{
  "n_layer": 8,
  "d_model": 224,
  "n_head": 4,
  "n_kv_head": 4,
  "head_dim": 64,
  "d_mlp": 896,
  "vocab_size": 8192,
  "activation": "gelu",
  "norm": "layernorm",
  "norm_place": "pre",
  "norm_eps": 1e-05,
  "positions": "learned",
  "qk_norm": false,
  "attn_scale": 0.125,
  "bias": "all",
  "tie_embeddings": false,
  "parallel_block": true,
  "init": "uniform",
  "init_std_qkv": 0.0367,
  "init_std_o": 0.0,
  "init_std_up": 0.0367,
  "init_std_down": 0.0,
  "optimizer": "soap_variant",
  "lr": 0.00305,
  "lr_mult_up": 0.941,
  "beta1": 0.95,
  "beta2": 0.99,
  "lr_head": 0.0024,
  "warmup_steps": 200,
  "schedule": "wsd",
  "decay_fraction": 0.648,
  "decay_shape": "linear",
  "final_lr_fraction": 0.0,
  "batch_tokens": [32768, 65536],
  "seq_len": 1024,
  "doc_mask": true,
  "z_loss": 1e-05,
  "train_tokens": 392800000,
  "steps": 8470,
  "dataset": "wikipedia_en"
}
Each number is 128 + 24 x the weight over its row's rms, rounded and kept within 0 to 255. Layers, rows and columns count from 0. Numbers have three digits each. The size before them is the row's rms in percent of the matrix's.

# layer 3 MLP up, 896x224, rms 0.122, rows 155-183, columns 0-223
079:102127117133129129107131170132084110132124103098161068146107126093122155115125129127099155150124126116146084139121130124118143091081140151155114141171134091107145106152081110115158141180144132095136111125115073164143145151125122140106155153165118139106124144128140159136120159116126129106125137138117157168109134120104093139121170158145115136132141079086144100138115074099123095104116159101154148124148073108142128113158103126128154126115130141109106097155140178135150098157093148162090127128133112118210106157126157157109118137157120149131108130147099118101135128159135139141127175119100138112117131117155154155158140154138069143094130106109096101135120157119130070140169
105:097137115141110167126103141116144124101144102109095178129087044156104101128125134118159141128147164192165135106127123140137111115124136144131118104143150109125142131091138160097158131095108151133100152115115125124160118136117084161117134165136117126163154137160134094123135117142191113083172108152117135151104135142161114131125134152130109125105118155106117103158132078136120095120079164145106135110116122142082136147120151153082144147183137115157095120099099136108150118133144130201150122151121118136158120086156114140138115142131158130101105125158087132105155137180119083135132140110151122120087150154129140091132116134128073100134135128109140110087135120158156168133120
107:126126148150145110146183134142128120120126114150143122117140076175130197132118137096136111132154112138093148159127107134116180146131094110119136119123106097140182139119111096110153150117167159132124113151131115137097140160122124090129157122133112125132133116118105111177098130112151117138157084105149115117102206150094107153123138086105125122122093138109150118134158170108076134142099143148118136185141139120108141152182101102144147132124147144088161085124088096143137093103104111159121094132156149138144168129114098110121134123091138109097092107127155106108112105145149107090099140111096126124123158138162131145119150133119091144073124162150109111112176135105176127131112
102:148139122117127128143141124119144131119149119106162160133116117096131119085127168097129088128098105097141074150137130116101101101127161124145130148160118143143104165149139102119090141161075112135120116138162136123159077142097136123103105147127118160131060138171120124130158151064149173123136155145128098105116098125133139102123081116149167133118084095197131126167127134115123139133124117123139100082115161107122158117132148131127159176103143125129114136106112156113153151132156155154113111102107165120162082126138121148112131140138106097134156072148121154139140173153125124126157156083165159137126153124093152128102120154085149163119130131143139141105182115095142096098140
106:148136175120106124122077117149148125153151121110137132116179072116110140138106138144142092139128135119113112171134129111137128148151150093112131105144102110111131101075146091128111136131088142180117123111100133107075144115123145083121120147101135147105097098072116156133142123155152164187137087173136115124152130120157111112087114122130151138152107123158152086113145092082127111125106155188091103163113138114135112153087149142119133128124134144136111130096113123131114140075147105098120119144125169117123080145146117118141152122152141107145122124088129118109146116204063136129137124111126126102124150152141151153118127084133114112132139101128137143075091076095117151131117
091:129123137113123112112164140129157100094116138126143154112153145097120127124139127118150162112156198123099113147116161158096126102130082144125183118116143179111111130117097142128129098127097135119061138109096136123114151127105138137163143118155100084142143104150164122135118129133119129118168121101152163146131149144156129144105155130118093138121137098133158090121163127115090149159076080157172155136078095141149103127148144125164113134125147107100108106147162119140163146110094161160139111149131117127081128130098121167096143112143141112121188069123113124140092179119128131100117128154118152121129151132110134157142182113110100152103172151156132141132149079130156101100131
109:146141103141088154119145087131140106136132124132149086125197145124131117094099136105132178101124126116111084113120149150126113134105145121071129115108130154085131132115113115149140110161110142132125057141166134146125126105137083142125158092130123126130143133106138105134144154140104127087130134149125127138141164128083138163120130123121140139125126125105170138082124141112112099166119113151148141121109185100119183148166132120176112153126126155101123122119089154115124163131097144157101061180172150053130098165108084159134161146171157179126111123147105110148121135100134141122129131139112141095138135116104106148162131117116144088126122123166099106101116151107132134100123
100:103150118129125102180121142147115096126142108126149118150116136123138087138170122110147074140124155099129084145117163146136136151136111147100136106137138123165137128178146126145098122159159128154115134113124074149159112131135125139140138116137121172171109101114132102122129161116134085110087112185141134126083097112108158171104087124116145112100107110144104116104144134131163127113133090101171110148143125154119144084128115097081067189148114122129131137111106169116134124147106139135124117138089113138113151118128153154145111130160111087148124188128148158113138171135185154117119084162083111127143166100168137148141127134142110143130104118186117116159156105116099107156137
095:141114123134111096158150138154134112181127142151131143132133124097142122121102131121103159087081185148108087135120106141156127136128109119121101120144101152147116093147130090121131117107119133065134122119155130145134078084117119098127181181156121144133102103161158120144113162111073139151135164151107138127092164128119169158101170136127120105072129129110104113147132148120157091125107103140132150111135138128137170135128127121180131132167160107106117114116100153143187135138097109098095109152130150161114136109120144132097156115132108140172119147131135126112183180094071126123108108127141113091127121146106110134154137112107127113126187134140113132075084116100127135131092
095:132178113149146131150108128132118143145139122129157097122096109180147144116122159118121139129140175142125149126089130142096129168104129110114106186154124121169145120158096115116125154127149152144121107105140087119173113106103156113131144094147100147109142066160118108108124085121131140160112110157135159106151132134141099156126164094119112069109103109157123089089149130140129124124097151160148137129126123111101169131135081118174103151147127135109140098098141148114133134134116117128153120121186114112124142125109129115124120074175147121147073134108177108133112181149142150150157133106119147124080120119093096134135163145128109132140065149115174179160104151138158107121104
076:146142120084167100103110112126115126125152142073104119144111081124116115105136152145151169137182168150187106110142123130112115152120122136089095116187117162146097131132092172113120148096086088113116154109148090103092124131116139139134111145158108129126135101149122130145105123140140131126125108173108080137166139128095127089105094120151124139137162157114096143115145146162161142123105125186178135138123118141089145101157145138121116090120141124098113155124131120140128121110093148154121119114152112132143081120099134113129132162153132154130130166139111117164126163105138107154120134116119183134166123129091129078116171122170119147143169127099132104189111181129119124099142
105:121073165095063146127104157082136104113158132137139151144116114110148119133160115121098139152113114186144154066119151138158116168129186126158146124091099110104107139158126150113119152135126144124105148118111135157133120143092121103120091108093153111138155158106139112092127094124108123164151153146137124119125106153145090126111183152128129132118105147140088132121136120107120120114183130150181124165125086123102123153095110176128141103147128154155112106132178153113105118080097140112133136127111138135090116151147073154123114107136124147114126106101133140108142085123111168172096101136115132127129167162140130134132187112132121095112145135165108137101127119097134127184123
096:094130118183140134102138107127124113177124140126110123148149103139145144129126157084146161115122151109152153159114103113123135097162106130145131142131138133130120097162158100143130138132161123108123103117179191123120129110107150114119093105128162118151139119174144183149151166125126141148101123093130133149137147148100119170121169102136153106140103144154187149098151180146145173130169115086160140122150142105171127147121156101135128156135120106073127114122135078145115125126156099108126099122146105110131152108079136143141128130115155133116122142085173122165117096125107126119170134123090132087117099137134129127150104099074142108111158103101196094121126113095149113127173
094:141134106148133185113078110135124134128137137147143120109184140127126104140157110122120133091101145094172150153123156139083149101090171115139111132131119156119136138178077159160139138122165134110081101102071127148171117146124110136156115159147148125141125114141118141132099119127152159155147103134175165103129132151134105089130098145151129129125152123139137093086107108110162155148140121117141106119111106134060158162099147164120134143132120140082124165117125145096125143117102133103133093139150134115140139138166174104161139131151102147135116128146129169104162190064125150158140128125147125166085132080105087126148095124116152099113116101128168137142116130104131105145140
116:100160132104110147094091147144141141154149134093106107140142143153136113142139177085141149166158159116147106098154121116083147119108123120113121080165136135200135144101119132133113122156120104094124133149143131130160130141121106132061118117127148109142146134162128108130126145172131123132102134129127121139106134114109144139137105099148142116091078112130174106110155116126125164112124093184179127148133120133119178183157135123123117177140092140099110166124188077144164122125075118131078102115098100121133151123132123168133116129079074125094154112139119109098128157148130089119154153114108119155139119101098109148139143088105083131129138149145120147151109137121130105135108
095:125113133134109129118157130098126122112152105105130090121072111143124120067119130134126134129173124178094112107101148150128139127114117104103096142139144101163140129103105148117165156148147155174147154131141146118162157114145102103140120144171147107106087149158158130183131135072130143159181093164097127116110145116131143148102110136144098096140137096135120109160121129116137106165135128098124116196115113124111142058154111099169113136145146081131140133116121127168172100100133128176131132134096138157108092123110128181132133128154120153126107119080121119118171124157128056154113120113096123158124149118115137115136112136136137149114096150105079113115147139112111132128177
126:171138083127137156139135120133072106125128118127115085110111133176101099123099100114109145161188120165179119137110105135120178123117120123118119151190097127094182078060120155130119132119112118169136144139125122110109143104138099096172111133132141152119098150124080136183129109130139129119112147149136114134123161157150120119133124127144123086133152098198114153097145111159088137172104105132094138140122132119131175130101097126067124106139129104143131136133104087113126168128145107152110135129162157143109088122165124144098131151139117153144134120142148131128097124161142080125121115160123137118139119130083112110136114125115114093113090117120094157159160160120110126110138
100:097171139116146148164096128117138122141123128122170157153125092160158102085133123136117113144132094144116128119160163143130112105085137144141117139134141137130143135073126112140116173154143139147143118111086124062086100120103134091085154157131175092142134142141130129158115115096141123152148116117112111092104148093148117143115165131088112133117104113119136198142142114163122134101120112118140142118149141140145152157115099156140143149115097139122156168148110140152155080139116120144124127110158163120081136125101122095125174145127149128137124089126140086127124103177122134121158095135103162139143157151198099108077110132129143146118088171122099103130140061110099101145112
100:150156110090142082171128126122118114165187130152132138113136144137121155164144116165128103138123113122107156189141177151132117145132166093163093138116139164082117118141130136138143127100156110098128080124124129150144108113101148151122093124083137190183114140108110129100142156160149128160144142145130108148073154103129115155152117131138151150115118158167107113097120166115141144137080122121155133117118113118135133080112144162119119159107154109143172136117102117109130113134118135091145150125111109139175148144116151104158133079151122076110078152147150139132127125143125079137127153066148167120129136168105129082112120131125134114109134174127101147149166119118125104139097
123:105164120144118123143120135159077154109169103109118180087154141153119108168116097098143108142136131146112110110119116101155129153101171114104126155134096117098107117147123112112097133127116167182147146136133105113133172113140075138107128166106105176147093141161162136115143093138101170151132083109141126120121109137103141151170123125136121155110131120145171135135145130137086155093079118135075143161128109111101137125098109167144123108103146120136150166114125109156117148112151125150154166099140149131183128128138156152118142123146134114110073131136124131143136162146162148101123149096153154105127141084130105147159160176143144103141082116145134103113083193120148144121140
091:131139137130115117148125125119134136115103126151141089115154127135130102127106106154122101098110149156122110136129106132123074121140092095029079137156090104091136110145105124102099123081125093143133147127112147178104175146145112108114110130139070100168113152132134166158098168134133094119165098116138126127154143130132166114112169098138137145119139112185147127149120144105113126119089117156158159169134123098146156117124136104115126121123098131128099109136109135120145088178098139126124086156145151130090110113128138133102174156096151140094129110127213100156123127152145113130143131170132148115157125136125127143146157149105095118150127115134118120102137108103094180102151
093:171112141115099073147144141110104104156113178152093177139142103149173124142145106068144098118107128125153099139123131133086118144130121103120102118154159150153154121108115142148132134163133108107162108159102123126103121123133158118140140101108119119153098139092132125132104162139141088138103117094084135127162201121144119150135135132099100104110115118160113134116152138125069104130088100134144141162147094119102171123102105157118098148131121143083170148173178118113157111156113139082104120153118138128133137095098168143105103139104111137130130123123138130148143158211132142150162129115108127132148135136137136124124102141120114126163092127106162160077105126119147185126132
088:168137119137141126142092109141068143129146090168110111119120123153118148150094126107186102135159149120075127149128149092148163156135122159111151088134110082140143145140155098110115126136107142143131161092164123142163132141148126112098139135108143120164106141175133190141103114116115163101120112123144145175118159142107135091116136125103131144109088162125180108095111103133110137135085104084099128161152164118109150159144150112159141111125125127107142122113129150149168143108091136133120123100163124164150124141113110167133167119053089071127129138097116146091133124088147138117134104115117153100122141155119152160156149124106160110101111108119123171084105147146126138137140
108:132107143141103122200080128145140154125152121137142143082118143136134137156187125144129105121156164127097080147131113124113149162098161145110107135154129126099120134133137133111125094089109149124148141140153119135135118145143122149124157111138171126152139103118133125104155166157136148120160092146102117128111137153096121098156121171106124121123086105155121135103146118141118140107111134117158164087117077122156173097170135099185106136115103117098087152084110101097161107129168106159169159108104135122074101157100112096166110116173136177126106108100168111113118124180109134141128161100168101120107104114146110118116118130129101087147117123123114127119101110146112146148087
095:144143120112132123123121108165164155107132125123110138126152150104098105094133138101133174174107141093136121105144144103086070110102109110104103157118142082118102155098140155109152131117143142148143099152159134109132117162116133089136142130116098140090085108148164145134106117164125136104156119153161136116089140131114112098101153109153132128084107102086124098140129154090137089132085135105116151117135125098146133127081108112101091165101174105166121112128149156119145126180113130124113096160182159135131084156113147149143161134123145151135086096147154105121141135130098120100125123088182131089124112131140116126157100125177138154115148124158087115104112184117103153160122
101:129119135118131146107129126104167144169111134121113104163078126102122130193131125156094170098139099138127118113153095152114114142168144113100112118149146128121110175183163152089129089135125160131103114126166127118116150170147146110102149134154141123102105131157133150116154136136162088123139115120117156098110144123138154108134142095130131138164133159093151121142114142169169129158119142115123110123106103110134133115144163138167104157159093096107108155098084143098162125143134102117152132116175147168102129099105102112122099126128141065144100161106154096092100133119131160132112093079091114132131121143129155110157107105100158093124126104154108157170122083078104171130138
111:117120113098133126128110166117134113133146097075144132141154087157119116082084143112100127149151090110178082185148153133109194147120098164071139130153110146139138072149130149101107084134160113163160152173103149137122101104157085117149125136097160122089094114102126146145111120122148134146112153111145120074130152111124116134099094140132120116108116134152138135119142093122139097145125114156113138141084102135132142134122114106091124130118127167118142121126121129103143069128152072123108130153135137137090124111148142161155134093125109125174149156155108149128087158123139110115127116150110115151147160117140106166084107153155086123126117161118149145179150147126139104140097
115:146151157177140145117114170094128106114146123101145152151174111172146107109100115155149107103226134146161107122134133113106120113103111139149102111112151115093133176105122133110143168130097134101118136081137138129078078098101114126104153130138118095127157134137165116127156144190129122124092130132110130121086061120142138107140130129145142116160137112111141144130155097146150153096112124143099129125165118105088142136114130139164094143150140156113069124108155086141112157124161138156121147115119136097102107139097122095134143140137134143161139113132115115149125086098145101127137160097156139135157146130137113112154124119073101146137130102056120146139155115095144137153121
100:147092122162128078204141117096145142098097126155152142045079088130123086117152159105155104125146057154117145112084116165131117127126161126143146114114115116120142132128098152140116157125104151157143125156178079124145120155142112149121156165109112126162100121125085124169147143149128167113097147136132139127111117112132143138133127131136165137101144159120115158161160127114089142092124121128164146173119159134093169128161105125118146123117098104106135139138122140146149115163132121177091127114113153186154153149110116121112144122125110092102143111135122120104099137161145112131134130092093134115141184114133117095123134102106122104092146096112154131108160142115116119128101